python train.py --num_hidden_layers=14 --hidden_size=256 --num_attention_heads=8 --num_key_value_heads=8 --head_dim=32 --intermediate_size=1024 --vocab_size=8192 --hidden_act="squared_relu" --norm="layernorm" --norm_place="pre" --norm_eps=1e-05 --positions="rope" --rope_theta=1020.0 --rope_fraction=0.5 --qk_norm=true --attn_scale=0.357 --bias="none" --tie_word_embeddings=false --parallel_block=false --extras=["some layers without attention", "local attention windows", "gated attention", "capped logits"] --init="normal" --init_std_qkv=0.022 --init_std_o=0.00415 --init_std_up=0.022 --init_std_down=0.00208 --optimizer="muon_variant" --learning_rate=0.00196 --beta1=0.95 --weight_decay=0.072 --lr_head=0.00809 --warmup_steps=25 --schedule="wsd" --decay_fraction=0.929 --decay_shape="linear" --final_lr_fraction=0.0 --batch_tokens=16384 --max_seq_len=512 --doc_mask=true --train_tokens=174600000 --max_steps=10657 --dataset="wikipedia_en"
Each number is 128 + 32 x the weight over its row's rms, rounded and kept within 0 to 255. Layers, rows and columns count from 0. Numbers have three digits each. The size before them is the row's rms in percent of the matrix's.

# up: layer 5 MLP up, 1024x256, rms 0.113, rows 482-518, columns 64-95
# down: layer 5 MLP down (transposed), 1024x256, rms 0.106, rows 482-517, columns 64-95
up482 114:158073098147153114119092106127107095122066130095170096137192145125081165111121112130150108107090
down482 092:092165157122144143105085123140104117154149183082202182139103149128134123071154195114129161190125
up483 104:107159109135164136118108192128104143144116118175172172074152113097090127087139111135160175156170
down483 115:113128148067154121108144104127118120116171139156159129108149123121145212194147130146146042104142
up484 100:098135105107147123116108115107138105139090193073128171121120092130153122128149158081097191075098
down484 095:084145130083125171146123163114163132146132122093161156177138148122118100075125149109129138163101
up485 097:130183128109171086126109135122157146132062121111151155136121101173139116139065145151075133148157
down485 132:113149104132098117191129177152159173115146163099163089119111131123158179071091081141172132100101
up486 105:131112146126164197101162136107091159093094099117140127078140069135136191116185169164104090059135
down486 098:120115179159174082182116117137129151146093126125091123144104174122172108178168137171102110137110
up487 094:086115097111146146153094086191127102125130080120139151167155120127170235108115152123111142135119
down487 092:130203118107088116131099148101110082131072140191154121112118120108099093141132098148117149074155
up488 103:167102140113151169158117104126123113088127083040057129097066115123145146127164114132127187159084
down488 095:181148100125094087126131167161096118051106084129095183149180111118149129120123210145147092161144
up489 100:118106120134183164111171163103089112120119127157089100084042118077152168136174130136137151126164
down489 121:135129137157131078097159167110111117111187181142135170157069092127180131121097123137120076072137
up490 101:134058176122121105138136052037165078135170147159100092094095148167120146122110128117094107131061
down490 090:157129094097170117078128098168160098109126196114130105113101132161007187076125173133127123138115
up491 102:122119152135123166096140158124109184124056068130112156138141130143143060147086142132094153128123
down491 021:104084136077211117117107069168135124147171156116149164194105138086134065151161166152139161090131
up492 097:103151180092151162127166117130159114136129085121131073087137054113147190157146126143063137138109
down492 108:118127134135151113131146114154156183126159126087154080171096096106122202087121151185129145138083
up493 093:114135169174090111156123111116110116163079150158127104111063154122139130112139176156117138105166
down493 114:149162097108124143064167104120139116084147135092160144184148129158097156116112130192096131138049
up494 102:115126130113140081115184139105151084151126142077102121053154093163187106119128043143102141120113
down494 095:168094129145130173143119179101097203114150181088114149142153083145115149153135115149150185183137
up495 092:131111165119135148123131133151137151176114142107181089100110105095151133107129092069098130123141
down495 111:115070137158156119163169114163056154069096127080150121134109128101178224112146142141138123150107
up496 094:116149109129126108176155142135110104171096196144117134128080147096102166151159156120111145058086
down496 126:099119150154126159146077111152141098142109153132148172107151092164187092149161145139134124159093
up497 107:131119090121118175113146051124064116110129102126129079077150125186138149124158090115177164134150
down497 099:165183084122102062094111075128110186185151127069112084168110106143146153100164166099131093128126
up498 092:101056082111172117109072117090161090130142087097070120109110162161111156146126142147130137125136
down498 101:143096135156100142103114167158107066096143158144127136128107089105114126127104106153163140152085
up499 097:165171105156067181073149130071085103116124126213063120131105165099139157098147117111112112133167
down499 096:157146088153119080150118165121127162165158147124125110142092080099152116183077169099128179123141
up500 099:080089133182210130092095097118154105153117077139104170164081165149109105195144134136139119156095
down500 096:118111140076088125127182125132186127133134142102094128155165101179166120127076076102130188178083
up501 101:109178163152083162112094129161124154191087098137130139130121139113189041203168098141079119149157
down501 097:215129068112149117145119173118121058124096104108138112147096076155175102170078189160080091118185
up502 098:123141092145141169107193200162114119095083136141138152100129120075152071103116129108142093051068
down502 105:129179111099147134190108071093129107159103121093119143116135096089100107131114100142094111161112
up503 102:116162094127099107148110094109087110106190111195119141138090156114155097129033154049125128147129
down503 099:121119117120173165096084094119128171114134142143133148138167127110090106096161129171151121104111
up504 096:178157181166113149115123143134126135167135104108096108163183136099158201121108110119148172146168
down504 105:086143153151130130075114108170116083099200090141151156137103059059101114154123115173121087129110
up505 099:135165132126174127159103128155143071158149182126131126115103103113052167099182084158173171126112
down505 099:135152153153171140076055048143149117086106090140112174159194092179091099157134139057171077097106
up506 099:143134143176113150110167108165096115133119151103160129165165073099123112122111094123114159094172
down506 108:133143093139098113052140167172140156116092140085114127164161183071139051114104097111160049146131
up507 096:133104148132209132080156059075121082152112146118146156093152089170052134108122086119140086092195
down507 097:162098117117098097101105076148104096121123130109147100028129093145117114178132087131169094156084
up508 099:149093110128155144163110102166092101083137096133185171146083109132148128045203151147143133141089
down508 117:104134144118147093052086117169162151130154135098148108136128074130187076092149080076124084071085
up509 098:148162086141121150110090119125136101098138131120129101102117152158115075134125116111065189097152
down509 123:113159111150108128093116153160113119193109222144107126091121042136120090140158167151145119145171
up510 118:093077144193074074130138099109089183115149148191119143106134117135116148049166153107085138162142
down510 076:136082067099119095147151124129082130097145132145143123093109154196100129121148149051146133116141
up511 100:149165119107125149118173136143109138179062082187061143122146140152140067169137103177066171125114
down511 102:113120139123154106164174104109131077139179127118139136152162155157105103105107082055144143134143
up512 105:104178127158123146099163127160106113112152107135150129157140068087110179116129150153152124158146
down512 106:146168140095139141142076169126118104164157103230144190115107107127116143084102136121090104134133
up513 106:072124149165114138149116071131136138118107089112142164187121138118113072102117116098109134146146
down513 108:137086157122104152106121136140110128097148117133127119130139110130182143129131174083113116163070
up514 105:131143138139134132186138110086011116127103110152122188147076095089108152160095167081132092152150
down514 105:137067128074176146131143124098137077164072118174099107085137142151096116134150068165061085208147
up515 126:139169104119177167114110166155084132146080138150073085158051166107147075167167099193167150151166
down515 024:129161117139140092128150105145104079063115180111133060162119057149122113098094158082078149121127
up516 099:140153142145163118113103146146091171127172147131119155101162116136073163100087095148112106142131
down516 121:174137094135137109158157169094074128112133103130151120121097122094084102158108110132126142091111
up517 115:154151113154139167130120088104038089136127057142140135097143118133160134124094117147158174139109
down517 023:090130156144184154108133124120090181139096136123142188118113097185167107117071070134134136190071
up518 090:151142136154145118109084092163157132152105127173106167141094149117160138095127110163094112122087